{
  "n_layer": 15,
  "d_model": 256,
  "n_head": 2,
  "n_kv_head": 2,
  "head_dim": 64,
  "d_mlp": 1024,
  "vocab_size": 1024,
  "activation": "gelu",
  "norm": "layernorm",
  "norm_place": "pre",
  "norm_eps": 1e-05,
  "positions": "rope",
  "rope_base": 10000.0,
  "rope_fraction": 0.25,
  "qk_norm": false,
  "attn_scale": 0.125,
  "bias": "all",
  "tie_embeddings": false,
  "parallel_block": true,
  "init": "orth",
  "init_std_qkv": 0.0468,
  "init_std_o": 0.0121,
  "init_std_up": 0.0468,
  "init_std_down": 0.00428,
  "optimizer": "muon_variant",
  "lr": 0.0133,
  "lr_mult_o": 3.0,
  "beta1": 0.95,
  "lr_head": 0.00502,
  "grad_clip": 1.0,
  "warmup_steps": 200,
  "schedule": "cos",
  "final_lr_fraction": 0.1,
  "batch_tokens": 32768,
  "seq_len": 256,
  "doc_mask": false,
  "train_tokens": 348900000,
  "steps": 10648,
  "dataset": "wikipedia_en"
}
Each number is 128 + 24 x the weight over the matrix's rms, rounded and kept within 0 to 255. Layers, rows and columns count from 0. Numbers have three digits each.

# layer 12 MLP down, 256x1024, rms 0.181, rows 109-208, columns 640-703
171123092082125182153162134084141110099138126079123142098132147121126156105120140129136139114144121145135106127138117134096137140092140130104094140128172076173150104116119158094090149131137158
112091135139081103103125105141131144137137137149117124083125136137104104177126101129117144117103165151140075146129107123083107090131070094144146119078154150154152108142157108127141132146155153
161134093203106116156088162072118154137131161118141153115123150124125105128146134158078084141176124146151126140080100086163127151125128161120136125117175096103087112131174115186130111140106099
120112136142131151133149110158155136140155108139124120121153159120131095117166134109129116078135109140105106130132128137137160124145118104102073152137089125176159140125148133122116127080160140
072132133101140124125113085151142092146093113138112126132107126158127116122111121167136112130096096150152129109125122133127155123133117118147138113102170105118135099120077142121107103126089103
149098139124141145106121112107113106125130108144113115158130145128142180157179149144121117115100110124103160124172112135139133134163095144086140128173159147107169122158100129118096115149098120
118114114154142140152108105143112096134128131135105107117106127109174129171118099106168120098082142140154118136170165086155110165128110155112115140127154094116130142091116138151161177091105118
092115146134134163105142145151131147165154144097055118141111083138171092143139121134118137125149108133158103137142124103135123128139096105194123124131093122133174171117146116108114093156127108
115140098152150122130108159149115131119154099122143164140119118120155175125107140093109141123137170097121141089132129126148061097138146134152152136125121104121135134097131146125094130147141152
079098117138156116137116139124130139145174154144108131127170113103148120130164116137143136110103142117119153123149134133147111066144124156147117172117134098139139127132141143185111119122132144
104151123144117141117122110134097104134122161138125134130131093148139136118105130102108108109153104109151111118135136076141164130193090159115171156140117178161143129128114163099101119127103136
118106144110144117111110108153146141102123145128165114128127130145184115147138153128119095141084161135108087150151112114120122142089110110111093155121193174127172113125121110118084092137120100
130113162157154136114181138125159150101139138097114106116091170191119129166142118158116103144086120145060137134116108094162129123149131180108127104142133165138169123158090142127133140131134148
135125145146097132148133120139111090143131095145151113145122132143117129109102117136110114179111158111100120166134144148176135152171117115160121127120124123140144115155158133113121117145124149
111130136154132119133127098136104113123137134117140109122172120106116150114117133135107145208109134123135094135149114103080154118108164123105157126055139155112146130126144112141124110084169138
086118112134086106116157193091115124111123106111129164131176126111144095090154120140119147149167102150126140146149087146169104109130111144096160127139151107149080185152138136149169144123173115
157113140122123156179130122106203139157122115132133128158138147126143121128132131169168128103108153136142112154123111157111110134129130056097093130087126116109135103179107149134120112102091169
105090101073099131123159134117121121132109129134100150134152156087183105158119115123157135102131126150136079127113114112122135127144090126143047124171141152127091105147105159157117112141150126
156105103103134107154160118146106106121133104199141136152129125167099131127075105103108145124101133119130137127116119144153097137110108163150142111089134119113158144128129147106111148170115126
102145115082128127099102146108126129125140100134137097124147126108161083077124122162137174140102119187143140151129152129104123137139182145170154124143082072124118132105090133160097161176159139
132087139128143098165144110145134140133103140104107151138165139125137111133137162137116164110134161132099112115093191138106129128158140091110131115125138103144097105126107145095149140107135157
123128128110149104115116077122097109135068097137121095137190156133104144155106109110114117147162095139123154133115167130112130162163167137082142130105136103124155154122152183167087136127149091
147135148128181162173127113098138139124120116094070112120126100107125115115170116090119142119107109155123123151153105129151126137118115165074159128078144140152100119114196108139155131100109092
142141126115125089100104144127110126112108134153094150119157126175161143144163100069072118128183133125118149136093121136183120101146150149187101104128158167132108128120090111108161106124140118
082168122113115105102127112124122112097115145142153129123139139109159123115170168170130110148138110113148163159145135141097104103172118144126145160089122109130149116141104125125133104145116138
145181149115098123110164125125097132115124166100142153155112147124112107091091103113109109095166113125123092118125125102096153157139097129127149127152158169110082133119159171107114124117144101
127110158135128085106108134125119135097099123128133110159144132088110116149100126129164122125091118101151102149180084090100111136108105123180159111103135142131095110123110101140128152147112103
133120092123122126131109105108111115104149108096148152107135135110139111133093138177165177153117108116141076125123118138133149148112127114115106087136161146126101087117087140124140085152133119
107148153111120137147129132152129169185131174179101127162120105179146118120112096147146136132149113081123099169088070120138119145120086161135096149129125118135121131102145107111115143107128117
160109134145144138148148120119108168109108180116129142100105119128144112134101134128187128126149170103125129154119132065131069146104085126125130095108109133145150163094116127112142156145106170
129119142139125117149114118129160162114148116108179121115132143096136123120168134149113134145096145122109120094131141081146071118130152129091151141139137128193131123125122141163148142135083125
143125108117170130155145105152134153091119139115149149092125140135101112133121154176104169116181142099094138118167110131104104157091086155126118149092148116138148129127144150131116149136133105
141152184117081133101105115105148139128106107117137117166087101127122181165116194125127156113157116100169121150160151124126137105114163115071146124088125059130093138072102134111138128119122150
166157151118141122119137135114125117102148109129128177134078133085123122114127096113123092107103118152173152088064124134088112107161134125124116169115135154095144124072138128106146141134125146
094137155127092087147119091099117136114163115115142096128170132115144132131115155170093119130064108083089139149129144132158106140152126088075152133127126128121072159132126112136137094099158120
114119115089185136131125143128126075101109156135106094179063107132131132149146180098104126116123121124134148135101128151114120118109139082086134110168127156127150161119120138167112135107148148
141140180139132128119102088131121125147096127164099156128137133129129123099107108149172139130149126163156093091091162124129137169127110145159131121124095135132135134156160147122131118146126154
135167133140143136142125108141109121124166152113128093147166130118124111119133083132133078105126102121153119104123123122126136148140151130103119106145173153115123087147122146166145140127094104
134130157160174138119164168131113102134163115110162113102098148141099149103113176130140165121099120135092122140114137124158164109138120192102143128072191120106135159119161161086127104105121116
144129130123137125099140113144148149121119138137122108099137131106106131143127120131137091121129127152095136120106128133131100133080159120154101086151111115108155120137120116119158172080140138
100099137095132166176123126164088187117115103152139139128096171110117099097130111110124150134127137086134147129120132155094128085161134158128115136149186135142131105157142108126117103112134143
137161102117088114058110129132118088115124133129143118084135098153126114109174158116137119180121161125172122135128117102136122151151108123096149137143142139133111145135131122152101144134123147
111105123128127106157139168118130144084068135124081128147099153106146149130161083141101132163178137137144155134151137210112143148107113157153127101145138125125104150123095132114133130122134110
101133129145147113157145146145121090140192121131126116161087134109111181098121124123144138163125115166115158113113126172101137107163170148164084153131119111112127142148136112138112138160119160
165111129124135185135133078123122118120137133129130143135181084139132103137156142081113149132107125136116132108087098108115150120153131170110119131151143160131120133075110119113127101118133141
115100150146129144161162156157126123098112163137102143120107131146111142128116133157134165154128137092099108142122117131082130150129138128104122128119152127170165086145119103176116109119097137
125102114076131107114173109067121124095081165135089108104118106086138123119097162151148141168139127075148088107180171129132123112135158106123095108101124123143102139144127142137130113175153169
107120091120121088131145178121141162102137136101132134171139109104108096116134134105154118156136175103137108117150115082145163102116135128119066121132118093159129140112113148145133091121075128
115111115149107130155129105108134146143076104140142193144168128135123080113125106095105172140123105119147134125139133114089117108074143147140181170125094127128173080088149103096131124150116108
154123114114057087132149126094105084111132109137130168111149110123145157112117110176136155129146121137130148127115147126148163120099088135116155149146124167089123100130115127110129151115130100
127122135133155154099140123131138103141163110148151160197143167170155125149121126099123128143135131130132101145133139139143130128155138169115105105118149145116100186154144167145062126135150109
144142151097142138128145092128110086140130137128160141149120118115129119100129147152116131147155126108114183148148123141121108139127170108134127141071140129127102121135131154077170172104114133
164118153140140139120133095114128102172140118139119130129085073077098110103122144155131147118142144140134126141116113099165159099137127108124144125095095120087068179113119129133158122114105112
133174140179107119133131122102157129160126115098113162126131168109143149122156124129121115093114143117184086139156180069127149130099106130147134115116143131102146158105138130126080123135131126
156120138157119161126157092111113121131114167141109087133120106123112154145167149142156127167131075120118173133105133138177098151097103130128165082169095154110108141137121117141131146115148090
097176163116110108142129121126125126149114161150087121140145090181164095126114112120144131161090154128154130102141143109150089111116135117128123143149087131095089123138126162095134158124111136
147116161125090125168126145115134152149145144117150113087104105105137095149111143130095116141149116136134132117145161134145137138177110132105081106146100114135120146111117116171119135067122130
128101141129109113155113141167131126135145124113130125130120140139159129136113144091110120140137123144113065114129117150128128125110133101154109109140127092083148102107139131127096154151129115
155124094129125113134166097101132150129159116127189130131130113129084146112157143130137082108160132162145151109133122119154121107117148089144134149139127099099141102149159132099144140108136121
164141155158152131141098150130159109083128144115074149131151145134135161131119122113138098117095156118103139137093149114118139101176126169143171113113180100143113167108121136120129114129125128
106120123105109138142116105157108131178120165152090129110143117116107112150126122124103145134152150181109134118113133088115130135096126131149153125134110130115190146103168130104133111081132144
130127125101149116092122107074102117109092099136151091148092108111113101139120127116161125143100137104117118161123124096096124194135128137156112120118110150149151103113120090115135075109159107
126097144113104117080110157124117151115124154128102116118192138153134110152097127124135135127122131108191130072113132105166110139160128164122110136170098161153147144106143166157163119082112129
143154119135096158163091130118144147120147128170112154163122120109106147154101134129145145131107134109156064132124127082110177141126123117113127136133123125143130088133124090149150115154115129
124082091126138089124151118145137165122140126137150161158117152161156127083090152159136109142095118122159127151114127134162106113154144124179160129129117152113139145137161098161123138177115159
092110122133079078094093120137150126110119128066129185113124146123159141108101132175149146100122097106169147143180157104121158099169134106117149153143133180155127139124194174115151105135130136
142113087083143147125148123087137128144126129151113148082120136098127144079107101091148125172072099110112138092127101138111142165106140127128115164101157187129129108096090113115145082123131132
135142099169118131120118106140140124135146129152108133117123119141085144165157160112131143078140133141156102145161174112097133117109153157107102078160098091115139164123151140124151166121163095
116131116152150107152110144128108125193089102130155141148095134127111112151109131142143156145161147106128123101123133140154134108118159086123121129092114133129165157112146155146144122141115108
093155106120108139157155105176092107125156078091081127109097144069149131101130080109112125175051118124155103118090084153144135140083154127094151123110105095121099108134145124149103109117094124
141146085128127153129142122139171160085120155135134124114158092145157129130149114125086147125116124134153131129123110119167099169101126125156137114128095124125135105083107152155133112094164091
141120131123109126164102112123114149081139107114151098059090092132144117096149110186125101107118122132103100106165143127124114131134126088122170161165083121102122123119120134134166141111115165
158110102155153148162149102136099116151132125117143180102147139151122067097198141143146142096136076111121130113148128137114126128121149099122164145132109147105148151126122137103110123118129107
088147122152129149091104142108119157130117111081114093117130123152149152128130096125179099129136141114163130115169156154146153127138147145113129168114138131160142140110094112127113147133112123
144120092128149118128117104163159105104103164137118115115118108110126116126181163158122127059138141108092132110117107150157153106105073119166128141130134144133169124108126109135165100095122096
151147149100147157134166084134097128142110114149179127100088152111105152165080150132133126148141147153081122121083111155146131138105122147135106155095150136110099138150089107151111146138073117
099123135099090169137222131199165115217113226116146155080163121139034174208147090155212150087183173199152102251064237130132195143119070159146105137191137112129117045091130197131131075161129185
152130117141149130121155111139144109136180167156115156137068110100126105152141134133142107117169128134125166137178108134127078097143116109124129151125112110129114169109141113086102101076169120
132143203113148101108135127130118085139111114152096172157170106157148165166153104164152112155159161119168137140128113118093097110113121115126162131107141157148152125096146099145151086164128144
178122182165109142127109148094115135143143143137137112130167127091132156134150154133094161119112124147135127115109117169132113100129153150154127116117190111088097179122145118159173118122153131
165116132102203138160129122096102143137123165104138117110122159171146146117130119134140110146140121162134087138134103114112125104144121144131147093099080132149144109140133095170156133093116126
135112151164133141176148141163148129112109093134124177112146121135142139135159152065117143092191124148137118146118134108112098087122114146158092107132112126141116129115108173129107158163137130
113142105185129159087172145157141126160096111131135095126122128155142120112145116107145150121145156126111146129144117153133112101105114138146148138129107122092082159091111144196127126157141122
154121131093101118093169138123122147122160116120104141100160166121093133103109159190085133102143136067148108138117152137121123139107121151115130173108131121144149151128114130129139122128152093
114132117157142152114063128150108128142131123136102140134155121156115134120162116093137147120141146101134131112159153158119113140098124107197168109149130142174121126111149126123122124122141143
137152157142138136147152162137158139111160137166164103110112141114093144130077120093139130131093136136131130140170126161148125140110138104091152131106111128095130134122109141164154131101113102
132123118157136153124108142108154151171146098086092141104111110157131180085114173136129108090151139133112165114143121165101118129123119127130108123142158085151182125098134128123074142149148145
129123165149154110157137101140126118164128127095112120113139124129092161151122103159120112120124132127131144115106127086145179150128122107148110120117127096100148132137155098119158136127138174
151136089104079134154107131136116154138089135117141120116091177104154134102082134118164110127154148148106145163126134125119123139143131096141136141126166141110152090166152121115129103156143124
139115108143107107124127126158117111135154138134161141166094127128128152113141137115107104150133118153129074131109136138175120168172125071074135094148115120121130127126116108131123098188100140
142109150122135161118141160145145119155111130062106124152164151118145113143107143122108111113146102104128113158105152138160130110138158117132171090139201127127112147158131104099143135159125112
132118098176110109077134136150090104137155112137118113132120141139120154144154142144096106155113120146078124099121115099105145126157086128115130112122109130149109131149168121096128095086128127
143160114109117159136141139137142160120130133105135126104100132148130120096132130136086107094108143103144139162085152088124134068145163143138131130115123121119159126125117117074099111133164120
103150155145209160097124123112087126133101150080119156144162116118141111127124088123127093129153098139170096116161148140118117119113134123110163116098130164115136140116086155153122147131104108
127134098151149130131132135128157114146179139111102108169162148155151125157125139106098137105100152130142106081106073087150171176116140153142110114124103123073079096122121160121152157133115119
154127117160127085154149124130140119100131138176122151109086136146128148153129147166150144116120156149152126126098137152111152159143139138120096132154132128109152123126119105153101162107165143
121160091156153156133143127132137137087103126086127123132132124122153105126135159071131153130137101130119150109122136134062035149145144091121116138160166126132158121157144149125098143125157132
160152147112164185132169128087114121093112111147121047136127096085139140127149143110121133108136097094140146134103142167120110157063130083143117108142147109140143085155127103101158074107140136
120090167143100093081151112183176137091138126152155109167147160149115150142116123118127104110122135149123152110098174161162143104152118157110114175147123097125133193103147155099131111109136100
173100111106143090117147166158132142122109127197143058167105121143125097129131107077113122108143134110115142152175148098123140086132174085159133112143105144124154162162117095115127144118130127